config.yaml
num_hidden_layers: 9
hidden_size: 704
num_attention_heads: 11
num_key_value_heads: 11
head_dim: 64
intermediate_size: 2816
vocab_size: 16384
hidden_act: "squared_relu"
norm: "rmsnorm"
norm_place: "pre"
norm_eps: 1e-06
positions: "rope"
rope_theta: 850000.0
rope_fraction: 1.0
qk_norm: true
attn_scale: 0.166
bias: "none"
tie_word_embeddings: "early"
parallel_block: false
extras: ["some layers without attention", "local attention windows", "shifted keys", "normalized values", "hashed n-gram embeddings", "a smear gate", "an embedding shortcut", "learned residual scales", "skips across layers", "capped logits"]
init: "uniform"
init_std_qkv: 0.0138
init_std_o: 0.0
init_std_up: 0.0138
init_std_down: 0.0
optimizer: "muon_variant"
learning_rate: 0.00862
beta1: 0.95
weight_decay: 0.0
lr_head: 0.00656
warmup_steps: 0
schedule: "wsd"
decay_fraction: 0.797
decay_shape: "linear"
final_lr_fraction: 0.0
batch_tokens: [65536, 131072, 196608]
max_seq_len: 2048
doc_mask: true
train_tokens: 1407000000
max_steps: 11186
dataset: "wikipedia_en"
Each number is 128 + 32 x the weight over its row's rms, rounded and kept within 0 to 255. Layers, rows and columns count from 0. The size above them is the row's rms in percent of the matrix's.

# layer 3 attention value, 704x704, rms 0.207, rows 365-383, columns 0-175
size [103  96 100  94  98  98 100  97  97  89  93  94 102  92  96  97  95  98  93]
[[119 110  94 146 121 157 170 170  93 146 112 153 150  64 164 177 149 142 105 162 111  60 136 120 145 151 126 135  67 135 147 101 159 138  88 165 137 127 119  89 122  74 144 159 128 109 110  95  77 109 129 156 111 122  88 134 112 111 121 107 132 137 128  54  98  66 137  95 173  91  86 130 112 129  75 196 124 110  82 138 166  81 111 136 160 103  83 119 156 170 109 132  91 149  77 118  88 160 163 141 130 114 165 154 158  87  88 204 188  76 161 142 113 130 182  96 148 111 120 125 146 135 158 105 105 121 125  90 125  43 116 110 152 180 153  55 157 123  32  52  64 163 123 199 148 131 129  99 123 128  88  92 103 160 162 117 190  77 131  90 213 112 109  80 126 111 117 126 126 116  82 154 127 142 141 133]
 [103 146 138 136  85 128 104  99 119 164 169 188 103  96 154 147 134 134  79 115 125 125  93 112 128 105 148 112 157 183 143 118 101 137 112  67 136 171 121 123 157 120  83 153 161 127 108 109 188 161 152 119  80 103 108 105 156 109 124  85 148 135 160  73  97  88 127  84 123  90 143 107  82  87 166 136  88 116 100  73 109 125 121 149  91 142 151 173 117 158  74 125 124  89  99  54 140 164 180 131 105 169 110 120 141  77 134 130  70 169 134 123 100 140 119 130 133 135 103  26  98 139 140 141 134 135 120 166 115 111 119 107 152 160  86  80  98  83 149  98 165 123 144  95 108  67 139 192 107 127 131 123 174 127 104 109 164 155 146 139 126 154 128 119 102 157 129  96 151 139 134 122 169 127 154 115]
 [116 132  99 178 164  74 103 123 123  93 131 154 101  75 112 134  94 138  86 112 159 175  87  82 126 117 158 171 165 157 130 129 140 108 108 135  98 112 187 136 120 112 107 160  96 108  86 144 101 146 139 137  94 162  53 138 104 103 176  80 143  94 146 159 124 114 115 147 108 115 147 149 104 132 199  91 121 127 163 123 101 127  78 150 179 119  76 158 161  91 124 123 113 153 106 155 141  59 125 142 181 158 146 129 153 101 118 145 124 121 119 136 138 195 107 119 115  99  98 163 129 188 149 113 138 140 170 156  82 161 135 153 129 151 147  68 158 135 113 128 135 101 130 162 109 143 175 196 155 129  67 129 123  88  96 123 119 167  80  58  73 168 123 170  77 124  89 163 152 128 102 165 116  95  84 104]
 [123 107 117 128  99 138 155 108 125 173 132  90 126 160  92 137 135 119  97 105 176 100 132 130 114 100 187 138 149  92 100 153 169 107 123 129  95 119  98 135 127 109  59  99 138 137 128 112 190 140 152 122 145 154 170  87 144 118 125  94 136 115 187 144 150 159 138 145  92  89 104  93 134 117  83 158 116 132  92  73 137  67 100 188 136 175 136 179 148 125 114 141  98  93 130 186 113 127 128 117 173 174  98 182 157 163 127 115 146 126 148  98 143 150 126 110 177 119  95  73 131 177 129 110 136 170 122 212 138 136 124 123 136 133 121 111 160 109 138  99 125 128 147 137 154 164 170 171 108 200 148 200 147 167 136 144 157 160  67 134 141 146 173 141  94  97 121 174 112 135 129  77  91 102  93 168]
 [151 179 108 220 155 133 177  85 121 112 144 149 147 120 144 145 139 127  86  47 105 153 102 113 127 114 175 156  98 121 127  72  80  86 161 201 107  99 134  72 135 115 128 197 163 121 116 105 122 155 142 150  98 179 170 112 102 138  96 150 108 134 135 113 159 170 163 139 131 170 123 107  98 117 187 133 143 165 129 146 120  85  62 139 119  88 106 151 112 144 107 112 191 146 158  95 144 165 140  76 121 170 130 131 103 111 133 135 187 157 174 103 134 179 109 121 130 130 100  76 120 135  96 142 199 106 140 143  76 137 142 137 121 114 118 119 102 153 154 111 137  83 170 194 131 158 135 112 184 172  92 192 117 158 121 143 112 122 146  70  86 115 161 127 120 143 111 117 134 156 139 130 126 142 146  98]
 [103 111 100 155 135  90 150 149 116 124  90 109 110  98 100 148 122 129 123 119  68 186 154 159 116 163 144 145 116 125 129 128 120 134 172 159 167 169 187 171 127 136 142 168 151 152  50 144 112 163 133 110 109 131 133 137 111 103 109 125 123 157 141 182 153 148  96  86 104 114  67 152 141 175 148 186 146 150 120 150 149 130 148  96 119 144 108 178 119 176 156 102 139 116 130 135 149 113 125  80 109  75 195 120  94  88  53 145 158 108 198 110 142 126 136 111  92 152 166 128 116 104 119 107 193 136 104  86 124  71 152  97 161 158 151 126 107  67  85 101  65 107 171 105  65 149 123 108 158 163 157  75 141  78 152 148 120  79 138 186 155  88  94  94 144 139 106 102  99 151 155 179 152 115 162 109]
 [137 158 132 167  91  69 105  78 105 100 141 123 143 199 151 152  99 116 115 106 152 124 114  45 126 130  96  67 149 137 102 138 123  79 102 131  91 178 140 128 149 124 146 102  80 162 143  95 159 148 143 116 147 120 147 104  64 121 112 120 157 131 119 133 124  78 173 122  93 134 178 120 163 145 174 128 133 119 182 104 122 101  79 132 127 175  65 188 108  82 158 133  95  99  98 115 135 146 154 122 132 195 157 108  78 124 164  82 119 157  78 183 173 159  70 166 109 147 204 135 147 160 137 158 131 161 110 174 123 101  54 104 143 101 102 193 106 157 137 163 153 102 116 108 117 105 146 121 157 133 119 121  90  83 108 196 128 147 124 179  75 173 175 112 161 141 139 127 155 156 126 147 139 113 148 144]
 [ 86 126 155 162 174 165 135  91  74 149 113  93 121 101 131  68 111 125 171 111 158 118 111 105 112 123 173 174  84 104 150  86 120 183 118 104 145 151 105  96 107 144  75  99 123 123  57 118 120 135 129 121 109 118 157 138 118 179 161  99  92 116 139  77 114 134  98 105 110 124 101 141 205  98 125 106  80 161  66 122 119 141 119 114 130 137 170 153 118 186  64 169 152 128 138 114  62 112 119 136 121 121  83 113 140 148 118 142 125 110 138  75 140  92 197  98  88 128 166 106 177 142 100 100 110 141 161 169 154 170 160  93  85 144 147  88 151 116 117 142 118 177  94 103 142 121  96 152 116 132 136 114 113 187 159 122 171 122  98 121 180 161 105 153 121 132 106 142 137 160 135 143 116 172 157  95]
 [153 117 148 155  61 151 128  60  92 119 137 125 130 107 150 151 154 142 178 114  62  82 109 145 116 107 150 145  73 128  78 125 134 138  86 146 137 119 101 120 191 160 148 105  76 128 150 105 133 130  85 195 152 120  87 129 149 145 139 117  84  37 140 133 118 165 131 136 154 149  70 122 104  84  87 171 182 103  85 164 155 134 114 160  64 138  99 107 112  94  94 126 114 120  94  74 123 139  56  90 147 132 143  89 140  59 115 129 185 132 143 120 114  81 208 120 123  66 135  10 168  84 148 123 168 177 152 146 174 113 129 101  86 153 106 137 140 111 128  35 123 206 131 162 131 130 104  58 117  70  76  87 116 179  94 142 165  32 185 113 129 159 133  89 120 162 152 147 164 107 115 178 116 118 129 207]
 [112  82  95 105 186 165  74 146 119 116  62 135 145 173 135 109 165 123 119 197  61 110  62 149 147 101 136 199 121  92 167 139 104 103 165 165  97 141 179  90 134 116 113 155 134 161 116 172 127  91 137 145 105 141 169 138 205 103 102 191 109 120 122 101 185 175 135 140  73 114 134 145 117 156 183 113 150 160 109 166 147 193 102 188 170 150 192 117 120 128 113 186  94  38 136 119 138 137 135 100  45 126 157 189 116 143  62 129 132 115 148 204 140 116  99 120  86 156  98 138 145  64 121 141 170 145 102 122 116 194 181 120 141 114 107  87 147 183 130 142 116 127 170 131 153 136 103 106 101 166  78 102 129 149  94 125  70 182  96 118 115  91 174 115 117 127 121 132 164 113 144 166  60 130 124  53]
 [106 106 114 198 164 113  90 132 156 110 115  73  64 162 104 144 121 192  94 132 185  96 135 157 165 149 128 171  98 132 185 163 202 112 105  86 105 132 132 105 101 101 152 113 163 150 207 151 151 135 113 103 149 144 142  67 110 132  70 125  96 227 118 108  69 100 113 133 135 134 163  71 129 158 182 178 202 112 120 105  93  79 133 161 167 142 151  86 150  59  98  92  99 146 106 158 146 156 125 105 135 118 147 160 127 147  89 203 113 200 176 140 113 114 143 105  85 121  59 220 166 126  73 107  85  79 170 146 152 100 112 153 156 135 135 157 177 146 102  96  86 108 104 128 124 173 140 125  75 119 100  58  93 165 180 154 145  96 143 113 116 129 139 104 111 117 114  78 197  88  82 125 136 183 187 109]
 [ 89  83 122 183 172 197 107 152 152 152  87  87 112 133 149  97 158 109  99 118 156 135 153 231 156 125 169 143 147  83 157 114 136 134 118 153 169 132 116  97 112 133 143 136 164 143  98  79 100  99 147 133  88 139 181 138 177 124 140  58 109 155 137 162 110 126 116 119 179 100 133 110 126 150 153 138 106 101 131 164 113 111 126  84 144  92 191 115 170  87 100  83  97 158 133  83 111  75 152 154 151  47  73 157 124 131 100 193 114 114 186  92 101 134 102 109 185  85 148 159 101 139 166 116 149 116 121 122 124 124 211 146  81 174 119 157 134 121  48  64  94 111  73 100 137 136 109  89 149 122 123 116 104 102 114 151  79 138  72  85 187 127 100  75 190 181 127 165 126  70 115 131 144  26 109 107]
 [149 145 160  12 151 154 131 139 160 154 160 120 129 135 108 166 111  78 141 118  96 124 141  84  57  95  91 132  82 120 141 173 118 140 102 102 117 131 177 165 148 123 106  99 113  89 134  98 118 145 138  61 181 137  98 105 144 114 111  96 154 115 119 103 230 143 117 111  97 155 143 123 119 105 146 151 139 140 112  74 164 139 102 136 140 123 125 137 116 145 123 104 171  72 162 112  88  91 130 172 126 152 208 131 103 140 104 137  72  87  90 177 100 173 111 165 198 155 134 104 135 193  77 122 122 144 153 148 103 126 134 136 197 121  73 101 183 138  76 142 136 140  75 111 111 123 126 167 128 210 158 202  86 137 150 123 199 140  80 118 139 144 124 103 174 141 111 138 133 111 127 110 134 115 119 106]
 [ 93 122  93 118 146  94 116 133 152 134 144 132 144 129 143 161 113 101 119 119 156 158 138 118 114 112  86  94 179 109  80 100 122 124 111 155 110 131 103 173 134 133 142 125 183 119 131 142 160 154 183  85 157 179 105 111 136 126  84 105 156 182  63 126 102 129 117 134 128  38 107 119 149 107 114 103 115  53 154  92 120  96  82 158  88  42 118 128 121 152  92 154 132  79 138 113  88 138 145 126 139 154 136 169 148 171 132 129 137 118 132 135  89 109 119  89 114 151 147 107 102 114 134  83 152  86  37  69 180 154 139 126 109 166 109 102 129  82  94 148 148 111  86 163 127  94 150 127 106 116  85  92 120 157 124  75  95 127 135  99 112 143 152  99 169 161 106  97  98 168 105 138 161 124 160 139]
 [146 100  78 133 128 132  88  92 115 113 107 109 128  84 217 150 138  48 133 116 133 125 168 186  85 134 172 106 110 136 113  94  93 163 138 103 158  96 125 116 162  85 138  85 143 100 107 155 156 147 167 189 144 166 116 110 131 160  86 109 106  91 123  84 138  98 120 132 159 142  88 108 106 135 119 138 139 106 110 135 136 149 164 135 138 168 166 102 151  72 136 114 161 179  65  84 119  91 135 126 115  82  98 113 133 182 135 103 163 102 119 144 144 144 122 124 127 101 110 148 134 114 154  72 129 146 140 111 122  90  73 136  70 110 130 129 134  87 122 129 114 148 134 119 162 144 103  87 106 109 107 134 137 105 132  86 124 107 175  87 120 137 166  99 115 113 107  85 117 107 133 179 119 106 166 153]
 [ 68 122 138 123 175 112  95 114 179  95 174 138 114 135 137  81 164 134 127  89 140 113 120 120 148 137 120  71 146 124 122  76 152 141 125  45 137 180 154  34 111 122 108 171  98 101 133  74 163 131 191 144 114 106 147 119 151 157 142 149 140 184 116 149 115  85 182  92 102 129 103 120 145  66 148 128 116  99 141  92 120 154  53 152 121 137 151 152 122 155 190  95 160  64 168 118 117 127  97 113 118 165 131  98  99 131 124 133  67 115 113 128  99 195 139 130 119 106 192 111 114 168  66 169 155 118  63 137 105  39 128  89 147 150  98 133 165  76 110 144 113 158  97 112 122  65 155 133 117 130 137 192 132 178 159 120 126 191 135 161 170 130 104 131  99  74 123 147 124 134 116 173 124  99 155  98]
 [127 128 124 126 129 104  91 104 151 116 118 100  86  90  85 157  99 189 120 156 146 102  94 195 129  99 131  87 191 164 115  98 111  70 107 103 140 140 121 166  63  94 135 181 114 143 147  87 229 129 205 112 130 160 157 124  96 172  65  89 144 116 147 108 127 166 103 126 140 101 150 142 121 118 117  71 106 101 111 141 154  87 124 118 169 176 120  88 184 133 163 115 149 109 117 129 144 144 140 111 102 130 150 138 120 149 118 130 108 138 157  84 130 143 147 171 146 142 119  95 149 138 149 106 141 160  99 119 121 159  98 118  91  55 112 139 139 158  93 115 138 131 136 118 118 158 105 185 154  71 189 105 116 148 107 114 144 155 147  85 114 105 106 115 101  82  89  79 115 247 131 139 111 160  91  84]
 [ 89 104 138 197 144 137 141 114 145  96 106 175 158 140 141 139 138  74 132 145 110 109 147 111 105 205 117 136 138 144 114 170 115 159 126 164 135 151 158 126  70 150 108 185 107 159 172 112  75 127  92  90 112 131 104  91 103 103 111 155 109 114 110 128 137 153  83 162 129  96  96 104 120 105 204 165 152 121 137 125 142 155 105 133 126 129 108 160 121 118  59  93 129 122 104 116 140 155 164 100  96 124 116  77 164 138 176  92 111 132 183 163 116 114 114 130 163 139 143 116 128  89 101 104  93 102 117 112 127 137 204 125 182  96 131  88 147 170 164 151 151 134 136  82  95 145 136 104 128 182 138 171 133 115 161 118 108  99  92 183 114 141 115 106 141 142 131 141 121 121 113 108 144 121 150 135]
 [125 129 119 102 175 127 126 140  77 165 102  48 140 112 129  94  99 163 130 149 119 139  84 139 148 117 144 134 181 126 124 105 118  71  98 145  93  60  90  69 159  76 139  82 132 119 113  92 128  91  69 141  92 120 125 203 155 130 124 149 139 124 130 124 107 163 137 123 140 190 148 131 158 152 135 126 105 106 181  80 155 143 125 138 170 153 137 116 150 168 139 129  66 157 181 176 169  64 170 172 130 132 128 120  92 159  97 112 127 142  71 116  92 143 135  91  98  86 145 170 154  79 115 118  75 125 166  76 164 143 132 131  87 120 131 166 152 143 136 101 115  98 134 128 108 179 125 105 100 169  74 103 111 115 125 124 144 168 150 142 140 135 152 104 146 110 104 145 120 143 174  58  94 145 153 138]]
# layer 3 attention output (transposed), 704x704, rms 0.227, rows 365-383, columns 0-175
size [ 92  94  96  93  92  85  85  92  98  88  90  92  97  90  92  94  96  99  89]
[[ 70 178 118 146 117 130 149 185  95 116 142 118 147 139 111 122 198 197 145 105  71 127 127 132 113 102 138 159 185 110 131 159  51 119 214 179 134 127 134 162 149 143 177 129 149 164 207 174 118  86  97 114 185  70 150 105 174 118  99 124  29 167 109 166 159 154 125 128 105 123 149  87 144 152 216 125  96 127 161 123 102 172  81 118  75 101  90 182 106 120 174 109 188  78 149 167 133 118  84  93 139 107 102 138 120 103 105  69 171 106 152 134 118  94 134 160  49 140 198 126 145 127 186 121 137  83 155 100 107 136 146 119 144  92  89 112 127 113 186  99 176 121  95 171  88  61 153 158 144 123 147 130 120 146 154 194 146  76 125 117 125 188 150 180 165 168  84 126 110 113 116 117 145 113 133 106]
 [ 93 128  98 168 119 110 165 138 180 114 145 126 152 108  97  99 126 194 154 158 178 130 168 102  77 138 135 119  66  92 160  84 165  90 138 142 102 113  97  96 157 165  97  86 124 169 168 135 132 145 120 118 140 117 110 124 131 156 151 135  93 111 143 176 128 151 139 136 155 194 134 104  87 143 182 148 144 131 121 102 132 127 146 158 182 145 131 161 183 162  88 101 117 141 143 145 172  94 146  99  84 130 137 137 100 119 151 162  96 105 123 135 108 104 145  76 161 117 154 175  85 155 145 150 168 113 110  82 129 140 147 125 153 151 171 143 163 194 110 150 101 136 182 198 167 139 154  96 119 118 149 136  91 153 144 172 151 138  95  80 201 127 113  76 128 129 153 154 136 118  84 111 147 110  74  66]
 [163 117  85 119 131 142  73 129 160 132 121  66 125 106  94  78 160 146 155 110 128  81 160 150  80 160  95 100 144  85 161 108 143 106 130 161 105 117 116 126  88 143 152  67 112 134 124 190 128 133  75 105 134 138 154 142 143  71 128 135 177 112 100 116 149 133  93 111 162 122 137  91 152  87 101 151 122 101 128 168 111 158  95 108 130 182 149 113 154 159 162 117  96 112 153  89 134 158  94 127  72 131 118 113  85 142 150 130 163  93 153 102 135 106 175 153 103  76 135  80 191 127 121 112 138 151 197 116 168  80 149 170  63 144  62 129 132 147 107 148 127 148 198 203 141 147 178 122  87 141 136  95 136  87 155  85 102 166 136 152 167 136 153  52 160  70 151 127  54 195 192 163 124 166 131 161]
 [ 79 120 106  77 132  89 150 129  96 107 129 132 139 202 157 105 137 202 157 129 110 153 169  88 107 141 155  97 163 151  59 131  77 163 106 101 132 124  92 144 166 181 185 109 158 155 149 135 191 136 132 141 147  83 133 126 157 109 140 126 101  38  27 106 111 121 152  88 168 115 120  82 141 133  67 176  83  83  84 176 113 141 148  90  92  88 132 116  97 188 132  79 119 114 150 152 122 120 136 166 111 105 136  97  84 121  98 109  82 114 155 136 113 135 170 145 129 118 194 150 131 126 126 171 186 132 165  88 193 162 160  99 123  72 118 151  89 108 160  95 124 144  98 159 103  92 103 119 148  77 141  55 151 128 100  80 159 135 141 151 135 102 108 146 161 135  75  87 110 137 201 196 180 163  84 119]
 [ 95 157 111 130 139  69 151 163 169 184 164 111 144  72 150 111 147 104 190 122 112 128 164 149 147 182  77 105 131  74 138 133 150 169 116 118 145 108 153  97 118 120 139 155  98 154  91 143 123 146  98  84 156 155 115 178 108 120 163 145 150 105 137 200 133 102 110 131 118  94 116 152 135 136 142 121 161 139 170 141  91 208 143 119 121 183 172 116 129 123 156 144 162 146 124 126  99 131 147  79 126 103  85 122  97 133 135 152 131 184 126  92 127 121 107 119  79 128 114 132  83  71 123 117 178 170 152 136  91 163 181 144 103 124 120 174 108  60 188 131 142 169  67  97 121 182 129 132 154 144 138  89 185 144  52  87 121 182 161 167 137 119 179 100 144 113 129  72 150  99 163 151 162 139 186 118]
 [159  82  62  94 147 107 117 122  97 127 154 103 141 159 135 127 107 161 127 118 144  99 100  87  71 120 107 102 177 196 184  81  96 148 162 172 131 147 160  93  83 105 185  97  76 125 123 108  60  99 132 134 186 193  98 126 157 164  97 145  74 116 119 102 123 113  97 193 120 123 154 116 104 123 148 106 145  99 125 180 103 179 139 133  72 161 175 139 195 125 120  77 161 132  96 139 153  90 110 136 100 145 149 153 126 125 131 120 107 121 118 106 140 143 106 165  95 117 158 132  94  85 100 138 200 143 113 132 105  92 109 193 129 130 128 141 195  91 145 152 142 153 148 107 174 140  98 117  85 109 125  99  79 142 102 128 158  95  81 115 183  80  91 132 126 165 122 211  86 113  82 124 133 109 128 140]
 [162 118 172 104 143 147 123  67 149 153 147  91 145 124 155 119 164 121 199 145 159 111 108 212 154  61 208 123  98  88 131  80 127 161  84  76 130 131 136 105 101 156 112 140 165  88  68 140 105  61 124 160 146 171 173 155 164 160 117 152 106 132 136  97 170 160  95 139 123 101 142  76 103 141  84 171 159 131 132 138 115  90 102 138 136 136 162 103 201 169 143 180 116 100 130  55 159 112 156 145 175 152 132 140 162 166 179 136  85  79 142 152 163  98 150 145 121  94  87 132 116 166 140 118 130 114 137 105 120 140 141 129  74 142 155 125 110 120  66 138 110 111 149 116 167 161 133 176 107 119 124  98 108 175 145 154 143 124 101 145 130  95 124 142  77 123 132 168 127 114 162  99 132 104 112 136]
 [ 88  98 139  79 114 116 137 123 175 114  95 160 117 131  91 182 157 203 201 170 153 127 115 137 157  73 109 144 155 149  98 131 117 146 139 110 164 127 135 190 145 144 147  70 121 160  81 176  92 111 162 144 141 100  89 124 114 116 206 109 101 132 140 160  53 113 141  86 128 149 104 120 123  75 150 114 103 130 105 110 154 165  88  49 198 119 124 115 185 148 125 194 120 125  95 126 193  88 121 124  66 114 135 139 145 121 171 106 156 125 135 166  85 131 162 100 103 147 140  97  71  94 101 163  80  88 142 133 106 125 179 116 118 118 169 125 115 112  74 104  65 144 119 152 118 129 162 124 119 151 129 160 126 229  88 124 132  79 136 136 139  80 133 133 149 168  90  70 144 101 166 155 118 122 103 100]
 [104 131 145 177 158 104 171 191 140 131 137 137 117 179  95 113 119  52 155 115 115 151 102  75 166  95 109 125 137  58  91 176 128 101 105 102 152 134 112 116 113 168  93 159 168  78 186 119 115 171 111  76 190 101 109 139 157  54  90 135 132 121  90  94  99 136 147 153 126 127 138  89 143 157 170 135 102 140 110 134 101 147 114 138 137  96 113 117 116  74  66 115 127  98 130 126 190 195 177  98  98 142 126 140 157 154 152 169 169  75 119 116  65 140 127 138 113 173 157 128  71  94 126 126 155 105 142 103 140 150 167 119 170 124 164 136 116  69 101 134 183 170 118  76 131  95  93  62  96 135 136 121  75 135 112 104 144  76  86 118  85 118 108 176 138 126 116 107  89 139 145 106 181 136 169  69]
 [137 123 181 169 118 120 146  83 132 106 160 163 132 122 136 175  76 151 152 130  71 122 102  97 161 163 136 150 124 211 207 135 155  86  99  77 138  88  87 157 144  98 153  89  81 178 118 102 105 145 131 194 156 121  70 119 114 100 116 140 135 137 129  96  84 167  85 134 157  67 150 157  66 133 129 113 143  83 116 114  85 108  58 177 132 151 143 118 141  86 152  38  96 183 154 113 110 102 101 108 136  82 106  76 213  91 133 118 155 160 138 140 125 118  99 159 180  91 158 123  71 140 127 115  66 114  98 152 120 168 119 140 116 152 110 111 132 126 202 129  78 130 162 132 119  79 150 102 151 192 111 138  98 120 160 121 134 138 133 125 185 143 143  88 178 152 106  86 193  84 134 105 136 102 142 132]
 [136 133 184  81  50 101  94 146 157 139 173 133 147  85 136 145 137  94 100 103  67 182  93 153 132 108  95 120  83 181  56 140 122 153 132 169  81  84  68 196 181 144 213 171  88 188  87 128 161 139 151 115 117 170 157 158  87 109 114 138 124  91 165  85 130 186 196 101 104 127 155 199 102  84 181  95 102 116 202  71 158 126 140 103 155 146 128 141 110 111 122 128 139 122  92 164 173 109 148 136 141 168 135 171 110 103 124  84 164 170 146 100 130 142 177 117 117 125 124 126  90 148 138 162  59  97 123 136  98 105 184 124  95 103  81  98 108 140 140 121 114 133 117 112 127 142 102 130 111 127 148 126 129 152  84 126 122 172 106 164  75 109 111 169 219 135 106  91 131  89 131 119 144  83 104 118]
 [121 100 130 145 139 123  94 132 110 187 130 171 151 171 188 217 134 152 127 128 126 116 111 105 162 137 130 100 132 174 187 174 108 144 173 137 135 143 175 132 121  80 101 157 150 166 115 199 116 123  85 181 125  57 123  93 111 113 148 132 108 123  77 138 175 166 110 130 132 131  94 156 146 168 133  93 123 178 163 141 108 159 116  80 122 116  89 167 184 160 116  90 114 135 132 174 147 152 144 111 125  82 145  45 140 133 151 129 185 185  91 107  89 125 118 106  95 131 142 124 141  94  82 128 153 152 144  77  77  81  90 142 183 102 101 122 110 122 157 182 145  58 135 124  59 116 168 183 139 137 106 162 128 109 104 134  87 110 150 139 160 127 128 129 111 151 122 143 160 125 153 133 137  83  99 134]
 [140 119 152 165  94 100  62 159 112 130 153 144 127 129 134 132 146 133 109  97 129 199  79 153 120 147 149 100 149 145 125 153 189 165 134 177 134 109  97  61 163 155 180 124  58 125 131 196 120 130 115 109 126 125 107 152 141 161 203 116 138 163 153 140  97 116  85 184 181 158 195 129 145 111 103 115 162 160 136 187 101 172 138  77 168  86 100 182 122 126 121 156 123 181 140 149 141 130  98 106 131 117  40 108 163 129 118 158 152 108 115  75 147 140  76 134 159  91 137 111 154  80 115 145 127 143 127 113 111  88 156 171 103 111 191 103  88  70 168 134 143 119 115 168 112 175  81  75 155 165  56 102 154 103 109 136 184  69 136 100 151  93 150 185 124 146 121 120  82 139 148 158 107 153  94  94]
 [129 132 104 114 146 114 155 134 118 105 101 146 139 140  88 123 145 161 117 128 109  83  96 130  98 106 137  89 173 184 148 161  85 146 128 167 148 161 171 142 114  80 128 116 126  95 130  41 120 112 174 136  72  97 123 118 133 149  87 161 136 125 183 162 132 128 130 103 154 170  80 193 158 104 193 149 100 153 145 141 184 163 118 125 130 184 135 131 134  93  67  89 147 187 155  48 141 103 133 139  91 139 160 155  91 128  98 124  75 108  99  84 189 157 128 126 101 126 193 116 142 111  75 129 130 183 163  90 115  83  95 146 147 149  87 110 130 152 123 117 142  91 158 139 132 184 174 188 114 116  71 136  86  71 126 165 112 123  99 172 151 112 139 157 164 179  94 113 148  66  86  47  73  72 175 165]
 [ 84  37 164 121 146  92 102 142 184  77 105 172 125 124 152 107 176 183 165 100 110 155  87 127 130 122  94 107 131 148 199 150 123 115 109 121  77 135 127 130 105 133 109 176 132 133 163 119 112 124 161 107 100 119 168 145 153 128 124 152  94 105  98 158 126 116 117 156 147 146 123 161 145 180 156 120 107 154  40 130 127 142 131  92 164  85  86 135 102 114 147 163 146 134 159 198 125 137  90 148 144 105 172 107 105  64 212 102 123 141  81  64  98  79 123 194 128 140  84  68 117  63  95 123 135  99 125 122 183 117  95 156 176 158 129 148 119 121 148 130 165 179 119 142  39 105 100 151 174 103 112 101 125  84 170 102 113  93 141 106  96 148 138 139 132 170 134 130 163  93 122 123 139 180 179 160]
 [127 164  76 146 152 130 167  59 134 119 105 153  75 136 118 147 153 151  96 142 156 176 137 120 140 124  79 174 118 139 140 182 167 109 111 136 118 147  84 199 145 115  96 126  94 154 126 126  72 122 152 133 172 183  93  87 129 141  98 128 119 129 176  67 181 134  60 159 136 174 151 147 118 128 147 177  47  67 149 202 121 132 193 127 129 176 153 157 185 131 120 122 144 108 149 168 177 118 106  83 102 117 165 147 158 119  76 114 127 118  97 164 134 149 108 105 130 142 136 196 170 158 113 101 123 142 168 123 127 184 162 155 108 125 150  95 163 155 147 162 134  56 111 103 119 124 146 120 129 113 134 107 140 132 124 172 108  74 175 107 146 118 112 179 146 134  95 142 127  82  94 101 121 120  92 106]
 [ 94  39 123 105 149  79 133 108 104 105 166  98 122 114 125  98 189 113 101  98 161 174 144 140  50 167 141 120 143 137 145 179 156 163 174 162  79 113 117 113 148 129  71 104 144  91 106 114 111  70  56  94 112 121 178 192 152 111 129 192 170 202 101 150  98 109 183 168 163 129 101 144  66 163 128 127 133 134 120 115  90  82 119  91 101 122 138 139 147 186  64 156 149 192 173 117 119 112 102 112 156  73 185 129  85 135 142  76 153  95 120 156 107 112  86 156 105  87 106 171 103 181 138 115 167 123 120 152 115  94 109 185 132 110 147 114 110 120 135 121 170 140 129 145 120 158 121 107 135  78 129 107  99 113 115 112 141 152 127 116 133 108 158  93 163 132 147 126 153 104 170  74 128 178 136 121]
 [123 188 150 117 106  73  91 142 119 131 168 105 130 162 122 136 132 146 130 127 138 129  59  97 110 144 130 139 121  70 160 105 133 106  94 177 112 115 103 150 176 148 125 165  79 112  91 108 172 182  89 159 141 133  42 172 134  90  88 127 140 120 164 116  60 148  97 130  64 107 109  78 181 156 136 153 143  93 165 106 114  95 127 149 160 134  73 143 151 104 116 131 119 141  98 216 168 101 133  67 128 153 105 133 105 109  89  88  72 170  99  84 136 152 157 108 104 104 163 104 102  91 155  89 132 128 123 137 101 166 130 125 148 104 123 116 123  94 130  80 104  60 156 104 132 114  97 115 173 162 104 130  87 148 105 191  90 193 130 163 161 154  89 119 176  99  79 183  73  83  72  78 107  70  63 118]
 [ 76 182  79 138 130 110 147 116  90 107 128 110 118  94 137 123  77 135 105  97 102 126 105 141 156 121 119  91 181 157  89 102  76  78 138  79 159 168  82 119 122 138 101 141 133 108 142 210 202  85 105 176 141  86  96 142  87 178 110 126 120 107 170 112 132 179 163 113 119  79 128 110  86  68  99 130  72 132 143 127 118 100 117 162 149 157 118 144 101 105 111 125 142 136 116 101 130 121 121 132  94  92 184 148 128 163 159 128 162 158 202 176 103 113  98 186 116 190  72 133  87 156 156 140 115 141  84 176  91  91  82 181 157 130 145 129 138 137 122 107 134 169 218 147 155  31 122 181 158 118 195 154 116 142 139 146 123  92 142 118 168 129  97 155 111 117 128 131 165 124 123 117  88 132 118 175]]
# layer 3 attention query, 704x704, rms 0.18, rows 384, columns 0-175
size [105]
[[103 176  92 109 121  60 168 159  78 123 107 127  65  78 112 176 151 157 120 111 151 116 136 112 199 131  59 121 142 155 140  87 149 126 150 166 152  94 116 131 128 114 109 169 129 157  98 127 153 113 136 119 132 113 113 156 132 191  86  62 120  75 153 128 101 138 150 173 106  92 140 149 133 126 126 138 141 117  80 147 127 202 128 141 128 125 160 111 108 167 123  93  74 171 133 144 118 176 158 137 101 163 135 121 129 143 122 108 108 168 137  94 154 131 119 165 125 157 149 134 112 150 109 143 142 170 104 109  81 108 122 160 117  80 178 100  97 184 141 135  90 133  69 167 164  76 197 166 113 122 108 101 141 150 190 106 135 126 164 144  50  37 110 170 111 138 177 129 128 102 103 103 148 154 121 219]]
# layer 3 attention key, 704x704, rms 0.182, rows 384, columns 0-175
size [ 96]
[[133  77 114 170  99 168  90  78 104 134 189  94 141 201 161 120 200 111 116 136 103 166 127 175  94 159 174 154 118 115  81 176 108 108  83 118 133 148 119 120 152 132 149 176 180 137 217 152  80 141 185 152  89 156 149 112 131 116 158 151 146 158 111 118 115 158 159 109 119 164 160 120 116 143 180 108 143 146 130 120 163 114  75 125 107  86 162 179 167 111 148 124 157 117 160 164 112  63 126 139 128 134  98 101  35 146 108 113 128 106 104 138  93 139 128 110 125 144 131  97 110  75 171 130 117 138 139 157 141 133  73 133 132 133  96 118 185  41 134 176 142 120 149 128 159 109 108 117 125 144 200 122  86 106 124  97 114 134  95 111  98 168 138 120 113 142 122 108 122 134 154 104 150 119 140  44]]